config.toml
n_layer = 13
d_model = 160
n_head = 5
n_kv_head = 5
head_dim = 32
d_mlp = 512
vocab_size = 1024
activation = "swiglu"
norm = "rmsnorm"
norm_place = "pre"
norm_eps = 1e-06
positions = "rope"
rope_base = 10000.0
rope_fraction = 0.25
qk_norm = false
attn_scale = 0.177
bias = "qkv"
tie_embeddings = false
parallel_block = false
init = "normal"
init_std_qkv = 0.0531
init_std_o = 0.0
init_std_up = 0.0531
init_std_down = 0.0
optimizer = "cautious_adamw"
lr = 0.0021
lr_mult_qkv = 0.5
lr_mult_up = 0.788
beta1 = 0.95
beta2 = 0.98
lr_head = 0.00501
grad_clip = 0.5
warmup_steps = 251
schedule = "wsd"
decay_fraction = 1.0
decay_shape = "linear"
final_lr_fraction = 0.0
batch_tokens = 16384
seq_len = 1024
doc_mask = true
train_tokens = 96250000
steps = 5875
dataset = "wikipedia_en"
Each number is 200 + 40 x the weight over its row's rms, rounded and kept within 0 to 999. Layers, rows and columns count from 0. The size before them is the row's rms in percent of the matrix's.

# layer 10 MLP down (transposed), 512x160, rms 0.0866, rows 490-511, columns 80-159
099,244,140,197,149,183,269,220,216,321,212,111,221,203,206,103,174,217,132,252,221,220,132,228,219,290,257,202,205,139,134,202,276,194,215,178,206,245,177,197,244,243,222,119,229,168,203,224,186,264,232,230,174,127,193,207,240,262,257,247,186,286,204,171,238,241,152,194,152,213,242,254,168,226,159,179,227,182,204,216,187
102,206,219,173,224,175,250,138,108,220,156,152,255,203,190,187,248,226,119,263,151,156,221,209,212,248,204,208,216,151,167,238,235,200,236,177,224,153,163,217,200,202,188,113,205,220,155,219,164,156,284,123,243,253,198,195,177,181,240,148,220,201,209,209,247,170,247,201,189,212,156,166,243,200,119,196,166,246,217,180,183
104,122,195,226,212,266,268,228,205,204,179,214,221,188,178,224,146,232,288,206,188,221,240,221,198,191,197,192,179,171,283,174,217,263,198,190,169,257,246,210,168,142,230,277,174,214,233,143,165,195,193,166,188,202,264,194,255,224,221,204,143,150,145,140,164,144,192,181,178,138,152,191,137,204,196,241,181,161,262,160,188
102,213,231,255,214,142,189,198,165,284,206,242,238,160,189,233,198,219,233,166,149,187,222,181,88,187,181,202,190,149,189,216,258,160,215,196,254,189,116,192,159,223,328,138,184,224,163,221,264,208,232,194,239,266,181,174,147,147,221,199,178,234,231,248,216,194,250,221,273,227,177,221,240,156,187,253,252,161,195,164,203
104,224,205,181,200,236,272,249,132,180,206,218,175,189,194,83,195,148,222,193,271,261,203,170,215,188,253,157,259,166,217,271,215,125,254,220,122,160,215,257,230,202,207,203,274,209,184,179,179,191,302,188,215,160,196,273,239,197,226,281,184,176,200,203,225,205,160,204,203,250,221,210,246,212,175,228,140,150,130,188,175
106,263,165,220,257,249,163,143,218,196,159,236,223,131,230,260,224,187,234,223,200,164,225,157,164,146,203,248,205,265,195,150,207,214,211,184,148,176,180,282,212,187,215,213,284,161,144,112,129,204,218,221,98,235,195,196,239,209,190,194,161,185,232,178,222,285,206,159,218,151,205,220,245,209,182,169,176,199,220,282,234
097,203,163,208,236,221,222,176,184,183,200,182,189,118,175,186,233,206,147,243,277,201,210,202,156,180,257,262,113,180,234,267,223,204,167,215,250,202,237,240,150,187,168,203,222,189,184,190,207,179,194,172,216,203,165,172,190,223,228,237,247,230,174,186,168,169,168,191,187,206,150,146,155,198,220,178,150,203,262,152,193
087,239,188,168,218,317,191,222,227,216,230,302,205,186,155,83,161,109,255,191,170,116,182,144,270,265,197,165,167,201,258,210,228,199,203,188,192,174,254,230,139,234,179,194,95,152,223,193,222,211,212,197,218,217,239,189,225,224,176,161,203,155,185,178,198,153,222,131,151,169,218,190,209,220,145,212,206,196,172,163,172
102,175,148,140,210,244,248,172,171,212,240,255,165,224,185,253,220,205,261,168,242,235,222,129,190,248,207,196,212,162,274,181,236,226,217,209,266,231,213,165,224,217,201,147,192,214,185,200,189,183,210,140,152,255,210,170,228,249,173,156,152,222,215,134,248,274,224,203,191,168,181,146,176,141,245,247,171,170,304,206,190
097,171,238,246,244,287,145,169,167,239,302,244,135,233,165,190,135,184,170,251,196,246,202,201,248,258,155,215,194,230,170,189,210,153,211,169,232,223,153,202,151,187,193,216,250,176,208,228,122,195,170,239,221,127,148,138,211,200,210,228,286,203,189,166,184,280,191,213,175,168,216,180,221,226,177,246,212,197,203,207,196
101,248,243,226,206,263,263,175,182,158,227,240,218,151,262,200,234,171,198,192,243,212,258,202,201,203,245,223,219,137,209,201,267,226,168,200,211,218,150,173,179,125,201,184,287,211,205,190,230,289,187,235,203,193,162,285,152,134,224,211,154,246,161,149,157,169,210,256,213,194,114,259,234,285,165,187,243,223,174,222,239
098,210,301,177,187,274,122,260,183,186,152,230,192,219,217,186,242,227,296,166,136,260,173,143,210,235,172,209,222,194,153,279,279,198,183,186,178,184,135,154,257,197,202,173,230,221,206,201,205,158,162,165,214,292,254,189,262,164,192,161,224,214,201,220,205,172,183,194,175,196,281,187,203,142,227,217,221,249,126,139,232
101,218,231,242,171,132,160,197,210,238,237,268,234,136,257,272,205,226,113,155,214,222,191,255,283,212,195,213,201,238,200,233,229,137,195,173,155,142,134,219,186,129,229,269,247,194,194,230,187,181,237,165,168,211,180,189,180,209,193,161,188,238,245,147,247,211,206,173,99,192,218,202,142,227,191,256,149,188,261,187,160
093,150,195,215,162,156,238,207,175,132,238,251,217,204,232,172,125,234,265,208,228,211,205,160,163,170,171,165,211,190,133,167,228,235,97,272,229,175,177,288,277,275,319,93,212,232,206,244,249,219,153,221,239,153,189,194,177,237,176,192,169,243,178,303,155,197,159,163,197,187,242,213,166,170,222,221,186,259,202,190,231
102,233,220,210,236,223,125,170,237,215,223,186,223,243,239,225,181,185,174,247,248,237,148,245,182,210,200,221,150,193,184,192,168,184,309,173,175,235,178,230,153,146,120,183,189,286,215,220,189,246,181,166,157,187,161,261,194,147,241,256,250,202,198,138,191,252,200,247,158,176,165,229,202,224,211,162,75,261,282,145,198
097,128,200,204,186,117,232,161,209,211,229,256,186,288,182,233,245,182,290,268,212,215,223,234,176,146,187,209,186,258,229,226,182,212,145,230,229,164,178,176,236,232,217,129,299,229,123,210,225,181,201,194,226,144,175,211,192,186,171,155,236,141,182,135,193,133,214,201,188,191,275,258,191,227,175,247,226,200,160,235,196
101,191,209,177,162,208,101,186,109,231,221,166,200,264,142,230,236,235,116,174,231,197,160,222,197,227,239,180,221,143,163,194,205,117,225,176,164,233,228,173,169,112,151,265,166,203,236,210,188,199,241,131,211,241,268,181,198,252,207,217,265,263,277,176,219,85,196,213,157,196,276,177,263,215,258,137,198,216,209,172,190
101,190,169,206,210,207,218,191,204,215,169,183,243,179,216,291,233,213,98,234,198,234,247,252,287,216,255,178,189,224,120,196,246,193,176,207,148,232,219,243,256,240,199,140,252,161,191,161,199,189,179,253,172,246,179,197,99,166,227,203,235,193,187,144,204,157,164,245,249,180,153,173,249,193,172,218,165,215,228,147,252
090,168,233,246,182,178,222,202,253,254,158,165,213,156,248,207,249,220,210,203,151,224,193,232,146,145,188,179,164,260,276,207,214,165,196,152,183,213,161,240,228,229,235,213,136,137,185,260,269,225,139,218,239,178,206,217,180,147,199,96,222,211,220,245,195,268,223,257,221,196,146,215,210,252,246,186,165,186,202,183,278
100,199,178,212,187,73,187,223,151,260,194,129,262,179,210,261,264,187,173,191,150,189,221,198,217,171,160,164,170,247,182,169,200,225,184,184,131,207,241,309,148,221,224,189,259,178,204,229,132,243,191,158,215,196,172,190,166,247,144,232,198,158,171,220,236,221,230,195,222,144,185,177,230,255,185,171,211,167,227,177,145
099,243,209,169,234,228,230,118,178,166,273,193,227,178,216,204,199,289,185,188,259,197,156,219,140,237,194,196,208,111,163,166,162,145,222,172,171,265,219,149,129,198,183,189,254,234,217,163,174,291,220,258,88,258,180,227,217,190,140,199,177,205,170,123,192,132,216,243,204,210,194,205,162,214,215,156,191,186,133,217,214
101,205,136,177,249,174,214,180,237,216,223,166,204,193,241,266,137,198,244,192,231,268,195,204,211,165,171,139,147,155,244,178,248,219,226,192,225,196,172,196,147,195,240,185,218,198,193,186,196,266,199,211,224,137,176,202,182,182,180,262,210,285,160,176,222,278,130,269,203,250,185,148,146,148,247,103,149,230,203,221,240
# layer 10 MLP gate, 512x160, rms 0.084, rows 491-511, columns 80-159
110,234,232,213,197,201,163,179,215,230,219,195,229,234,166,164,229,195,243,159,164,130,164,185,185,178,116,175,206,186,249,199,98,167,157,212,266,204,203,192,266,240,204,203,172,233,234,204,162,217,202,283,193,172,188,250,257,222,188,174,218,174,163,163,220,184,165,181,137,179,195,186,194,303,116,151,172,303,165,225,216
105,234,170,154,161,214,165,233,188,241,167,231,255,193,190,151,205,174,200,230,203,231,202,109,221,184,151,227,162,196,196,174,170,162,195,133,239,137,257,291,232,207,217,155,206,185,196,273,211,237,226,199,139,227,259,215,192,182,190,259,312,157,91,144,210,200,192,202,259,177,144,263,148,182,209,146,233,184,211,255,222
102,243,108,149,142,151,201,215,131,257,160,189,162,197,209,216,193,186,300,209,162,124,198,237,201,230,232,175,203,212,222,263,179,171,209,172,255,263,216,199,177,140,211,219,180,148,224,135,207,190,252,162,262,194,177,190,157,178,173,188,229,137,179,224,227,276,207,149,200,187,246,204,143,206,208,213,303,236,222,227,234
100,192,233,178,204,219,202,251,268,265,204,208,201,115,184,230,304,174,168,226,155,222,183,242,216,220,187,235,102,187,153,229,153,209,145,244,211,138,212,177,209,163,188,216,138,242,237,216,282,169,146,190,198,149,227,249,263,231,172,245,184,201,217,249,219,169,209,179,192,193,146,153,153,224,145,240,222,240,186,139,246
103,181,169,217,202,214,207,208,93,179,215,117,221,229,207,182,203,208,203,247,224,139,196,165,203,215,247,243,198,239,214,135,164,157,184,145,214,126,203,230,244,136,148,261,145,155,187,195,160,204,197,226,216,123,246,230,209,181,164,219,175,169,196,248,175,171,168,227,239,207,178,200,238,271,234,173,276,205,166,170,186
104,248,188,167,224,197,169,136,227,252,245,113,217,190,189,193,197,179,210,213,191,211,193,127,189,257,149,222,114,130,225,198,190,226,195,160,281,207,201,194,171,218,185,153,93,147,249,154,212,181,173,193,302,148,245,176,207,124,188,229,205,173,199,205,130,214,175,203,184,262,215,229,221,214,198,217,184,243,237,222,136
085,288,219,210,183,221,101,219,190,267,251,179,174,189,268,145,200,211,207,236,169,155,228,177,259,215,250,189,159,108,217,167,253,180,197,169,205,212,217,213,202,139,211,123,160,181,228,194,149,189,246,190,185,252,230,201,198,227,202,182,157,138,217,284,198,196,203,188,223,219,218,171,203,175,185,213,261,252,277,101,183
097,184,216,204,225,264,106,187,151,200,174,211,209,150,135,251,164,140,265,234,117,141,199,186,183,219,204,155,238,163,215,210,163,236,165,223,177,270,222,214,178,211,212,168,207,214,205,160,198,211,212,242,250,208,184,92,226,198,212,208,223,188,195,270,241,157,215,137,186,195,168,177,165,285,254,212,172,215,211,232,218
102,148,221,229,113,154,203,217,165,225,156,317,219,147,182,159,204,158,212,241,194,245,230,181,178,224,209,213,182,159,262,207,204,268,269,156,187,214,286,210,128,256,203,151,195,220,237,183,167,166,123,159,111,195,259,182,211,221,227,199,177,198,197,296,200,248,146,114,169,192,207,197,226,150,216,132,173,185,251,213,244
095,107,221,186,173,201,196,200,167,257,160,246,158,227,196,176,202,163,232,191,206,183,216,160,141,186,275,196,167,257,216,219,230,172,196,137,235,121,275,192,184,133,171,150,206,230,202,202,137,151,212,205,269,166,129,231,203,208,166,236,135,266,107,214,182,162,233,167,165,215,146,185,209,239,167,189,204,160,228,196,196
105,208,138,70,175,250,222,180,191,206,146,198,169,237,236,211,138,215,210,229,254,198,197,151,258,170,205,171,173,168,198,220,181,189,177,182,163,138,125,232,195,127,251,171,221,220,189,193,102,151,208,136,175,195,184,228,183,240,284,237,197,211,159,217,133,278,209,137,148,224,170,247,184,216,210,166,207,165,176,204,211
099,209,163,194,287,160,199,221,159,241,112,234,154,168,210,249,150,218,208,169,229,199,164,189,190,225,127,290,194,165,188,165,70,202,181,195,217,202,250,168,163,275,228,204,227,249,181,173,194,164,186,195,149,210,213,201,196,203,206,275,138,195,175,188,221,116,250,190,230,129,157,231,244,207,251,172,212,221,172,177,204
095,276,172,200,209,210,131,177,196,187,205,211,212,220,266,230,260,155,184,289,148,215,161,154,184,178,158,207,197,240,225,228,213,220,149,160,204,225,239,225,203,255,271,237,196,171,195,204,222,143,133,241,197,215,221,194,163,182,205,176,164,177,149,203,196,192,163,204,128,169,218,141,212,304,125,214,204,232,194,200,190
106,221,175,158,162,275,142,181,144,174,285,246,211,196,200,158,221,177,290,133,175,227,217,206,183,254,189,220,176,180,234,138,148,141,237,198,239,231,193,220,224,212,155,285,175,159,275,261,167,196,213,205,235,250,203,160,170,254,181,240,153,220,129,177,172,231,237,162,195,213,199,178,142,224,156,208,234,207,233,143,254
093,210,208,203,190,168,208,270,251,253,154,203,184,175,192,231,192,186,169,220,293,240,177,188,223,215,265,238,126,211,231,200,143,192,244,247,208,162,173,239,187,221,243,157,253,138,204,266,153,225,133,291,229,209,234,219,152,150,244,176,243,245,183,238,185,254,215,133,223,141,274,233,164,285,193,205,173,231,302,228,237
099,147,232,183,217,236,195,252,219,203,191,181,237,223,141,209,207,255,97,185,249,156,260,191,185,213,216,167,238,188,249,117,155,192,152,191,218,140,276,220,159,267,100,237,179,221,197,195,297,212,265,196,164,148,234,198,265,175,226,194,237,127,216,219,198,184,156,166,211,235,204,211,180,228,235,185,212,206,168,224,251
102,213,112,201,258,197,207,185,273,188,204,145,216,230,169,138,186,206,187,158,194,173,225,141,185,183,224,166,232,235,197,250,124,170,162,228,221,171,219,193,148,207,189,186,198,203,200,221,153,173,215,168,259,181,136,193,218,194,223,168,167,240,190,286,219,107,201,122,188,190,269,187,288,183,242,169,313,225,210,121,137
095,209,200,149,196,287,246,178,217,244,158,182,162,181,233,198,183,219,184,152,238,162,117,287,231,258,212,252,281,231,217,128,189,187,183,212,214,225,229,229,181,183,185,213,202,221,153,276,194,225,208,189,179,207,152,238,206,184,193,246,206,223,148,217,215,222,180,150,101,191,250,248,193,162,171,257,222,195,206,240,177
095,256,252,237,238,246,119,191,245,195,211,231,139,222,192,229,193,161,233,215,134,244,106,124,214,150,239,175,180,183,255,255,171,146,190,221,186,269,148,173,204,145,230,188,239,206,231,246,223,108,167,270,200,221,152,162,189,170,218,163,177,207,171,262,180,229,281,204,253,184,168,242,199,156,215,257,219,215,197,151,233
107,196,232,198,170,276,212,220,168,254,262,224,173,216,187,114,219,253,155,218,169,181,193,235,190,228,155,158,241,193,278,175,141,253,183,180,188,100,225,175,153,196,179,228,223,167,164,218,223,208,195,110,123,183,199,262,209,192,182,234,216,113,219,208,227,143,145,173,234,207,167,239,226,232,283,219,284,220,155,181,182
093,162,177,208,178,202,258,262,167,192,146,227,218,242,201,185,186,184,268,173,201,217,197,208,272,238,296,181,268,226,261,135,131,149,166,238,275,219,269,254,209,158,210,165,156,282,170,226,226,216,183,176,142,234,201,202,162,244,212,169,170,194,238,160,250,186,177,254,145,202,197,239,228,190,214,181,273,131,246,224,205
# layer 10 MLP up, 512x160, rms 0.0817, rows 491-511, columns 80-159
102,244,266,158,200,148,178,174,215,207,236,140,197,233,169,218,198,208,240,202,228,250,223,118,239,158,254,219,172,189,246,242,135,177,227,214,192,179,200,232,131,157,249,193,150,183,272,172,235,175,212,186,246,114,213,220,184,130,203,196,180,143,210,252,128,141,180,200,199,232,187,179,202,243,175,227,213,229,87,206,179
100,195,136,211,190,214,167,203,192,228,216,178,232,241,230,212,226,201,213,221,157,187,183,247,123,195,222,100,189,194,217,223,317,148,211,215,179,217,232,154,225,186,207,215,163,158,158,259,195,163,191,201,181,186,199,178,245,196,221,258,244,206,304,201,195,283,206,185,215,214,212,288,148,162,188,206,231,180,233,189,132
100,202,123,206,188,263,205,186,290,225,249,198,199,279,175,195,203,139,223,189,246,244,162,211,208,174,227,212,196,178,204,152,154,119,264,198,103,162,158,219,128,262,169,219,310,245,217,175,148,198,188,164,226,189,248,186,248,186,173,211,213,247,131,199,236,192,201,205,213,282,183,257,251,201,125,193,149,184,167,208,201
100,206,197,192,226,186,151,227,240,289,213,204,250,248,154,197,209,129,107,236,171,139,162,212,203,235,280,104,224,251,238,218,221,148,205,270,190,172,122,158,225,126,216,210,226,187,178,267,178,215,209,175,171,193,194,146,245,219,211,200,267,197,189,223,273,286,244,152,184,228,151,139,178,208,179,158,252,168,199,159,213
106,234,234,162,201,236,190,223,272,113,240,219,179,204,203,193,110,249,259,274,147,229,198,274,170,190,128,226,215,177,156,215,164,207,252,229,154,222,236,164,261,138,236,281,213,167,202,175,163,178,220,170,177,111,212,268,262,260,173,225,165,235,241,208,225,228,167,187,276,269,187,154,216,204,187,221,178,102,205,185,303
101,166,122,180,211,154,221,218,183,114,148,206,206,167,135,244,107,157,150,245,248,202,156,210,282,244,223,156,232,221,159,148,205,208,179,232,166,192,244,248,273,235,263,258,204,172,242,271,157,161,124,200,149,210,202,155,246,280,118,232,204,207,155,260,150,208,218,275,188,182,168,278,200,213,209,145,201,122,249,161,226
085,142,92,142,289,201,185,209,218,175,170,281,265,200,107,160,228,174,229,209,117,243,132,178,182,172,207,170,233,248,259,207,248,214,151,177,189,151,174,212,215,240,210,238,234,238,171,293,221,194,193,260,150,174,156,150,286,241,203,244,255,203,162,209,234,228,270,135,198,128,169,238,218,266,255,198,206,216,162,199,241
106,265,186,212,172,198,200,176,171,149,180,141,243,190,221,202,188,192,172,219,174,171,165,166,203,151,232,168,143,187,224,175,270,223,187,268,144,185,133,162,200,143,222,181,188,182,158,180,237,177,172,153,182,135,101,212,186,152,168,276,238,148,133,195,156,92,210,194,129,142,211,251,209,269,199,193,201,208,214,223,280
100,189,141,202,216,207,180,241,249,96,167,193,138,202,194,277,192,267,237,139,201,217,259,116,147,143,232,148,200,217,170,202,162,263,243,186,193,245,156,142,249,238,214,173,183,228,172,252,209,245,192,212,275,193,220,213,206,235,172,155,206,140,197,203,188,271,238,213,231,227,219,202,191,106,244,202,217,229,136,192,206
100,209,249,122,194,107,271,234,180,230,263,228,199,138,189,201,268,231,221,225,224,254,208,193,134,168,135,216,244,204,208,254,232,249,222,178,180,132,148,186,147,214,142,252,251,204,214,188,206,150,148,184,204,170,259,193,161,213,241,209,222,147,191,109,254,314,213,204,159,213,199,208,300,174,163,208,201,153,160,182,208
098,195,199,125,158,179,223,284,139,205,84,178,210,135,238,220,255,181,224,181,214,159,180,214,185,194,205,221,183,184,213,197,181,210,247,224,189,258,160,169,235,210,163,202,206,192,285,208,225,198,216,231,187,264,231,221,139,227,210,152,218,241,197,254,199,227,220,149,188,244,166,164,236,269,179,243,228,191,205,225,200
108,199,162,236,182,177,238,189,186,205,168,216,182,210,74,201,159,138,151,200,215,226,126,249,240,217,240,223,265,188,222,197,198,188,215,214,235,225,161,220,133,173,224,272,172,220,175,176,244,222,267,174,150,215,225,179,121,155,281,197,204,200,203,196,142,79,249,203,188,168,186,318,190,227,187,247,189,261,259,210,163
091,285,182,162,180,160,195,192,212,196,113,163,222,170,289,172,180,205,159,170,175,272,245,269,226,182,239,205,242,291,249,152,156,199,214,110,150,168,275,158,194,132,186,204,133,172,212,166,204,155,227,158,188,115,145,154,216,205,211,205,251,184,214,261,151,173,209,164,178,203,169,186,182,198,207,262,238,188,216,230,189
104,136,231,239,148,193,221,182,237,230,219,145,122,194,241,228,233,195,195,232,95,246,203,228,170,200,167,250,200,148,190,206,238,271,146,206,198,287,246,216,237,161,265,175,167,180,158,176,159,151,189,258,254,164,248,193,234,227,183,179,224,174,278,201,243,240,153,178,263,165,194,66,241,219,174,182,247,161,150,189,167
093,247,182,187,231,210,144,179,229,227,291,135,178,281,204,236,171,169,228,216,256,269,106,197,173,174,196,114,245,218,157,206,153,168,227,146,158,235,228,240,173,189,210,235,250,238,239,180,178,181,189,236,188,232,220,212,185,181,249,212,191,159,154,193,195,218,206,229,234,248,254,207,152,94,242,142,192,175,179,212,199
096,248,260,149,203,152,228,189,153,183,203,255,220,245,224,237,197,164,213,192,222,99,144,225,201,221,240,307,137,180,129,263,173,246,221,200,134,158,207,215,172,164,218,209,193,179,231,239,225,205,198,205,161,289,172,187,190,172,217,140,168,208,202,213,171,151,189,201,183,210,291,237,221,202,134,146,224,229,195,252,149
096,252,153,203,262,147,169,117,212,195,158,211,218,244,214,159,153,242,226,151,225,227,254,192,108,207,199,106,182,187,257,221,144,198,233,213,261,146,219,170,180,298,197,231,260,204,168,160,226,214,261,291,177,177,252,190,241,296,244,232,161,223,201,164,196,189,229,123,167,222,223,159,192,161,208,192,257,192,194,142,120
092,284,219,215,226,259,254,147,229,215,170,164,224,152,177,219,225,185,209,169,194,182,167,137,119,234,158,237,289,200,199,156,232,235,258,188,211,237,206,182,225,215,251,142,178,147,177,218,272,191,199,129,199,209,160,229,239,243,291,207,206,235,293,212,217,216,175,198,221,239,270,220,257,230,159,168,191,168,137,185,235
099,221,233,185,230,260,153,231,200,257,201,191,193,192,195,208,148,264,199,235,281,215,173,220,167,252,228,190,161,177,236,138,215,179,194,199,151,239,185,198,232,155,185,201,221,245,193,196,192,136,139,231,218,248,214,224,232,211,188,172,208,227,216,238,208,212,206,150,166,184,230,250,229,215,209,217,202,111,162,230,132
104,260,175,168,202,169,230,247,128,145,97,152,191,202,209,186,170,201,275,207,235,187,233,158,129,177,184,212,189,165,172,193,202,129,219,223,230,259,261,174,262,191,207,260,175,222,187,143,232,161,272,169,159,240,199,214,201,245,196,199,232,221,178,263,216,159,223,239,185,161,195,177,191,207,170,159,248,203,167,212,192
103,157,203,231,242,157,177,257,229,230,186,198,176,236,97,196,214,218,152,188,201,163,200,159,196,156,233,230,170,186,197,193,205,232,196,195,193,191,187,236,292,250,194,181,225,199,230,254,187,204,192,141,248,179,232,243,267,223,258,206,206,174,194,181,200,211,226,228,128,143,160,192,197,234,194,199,180,231,144,194,194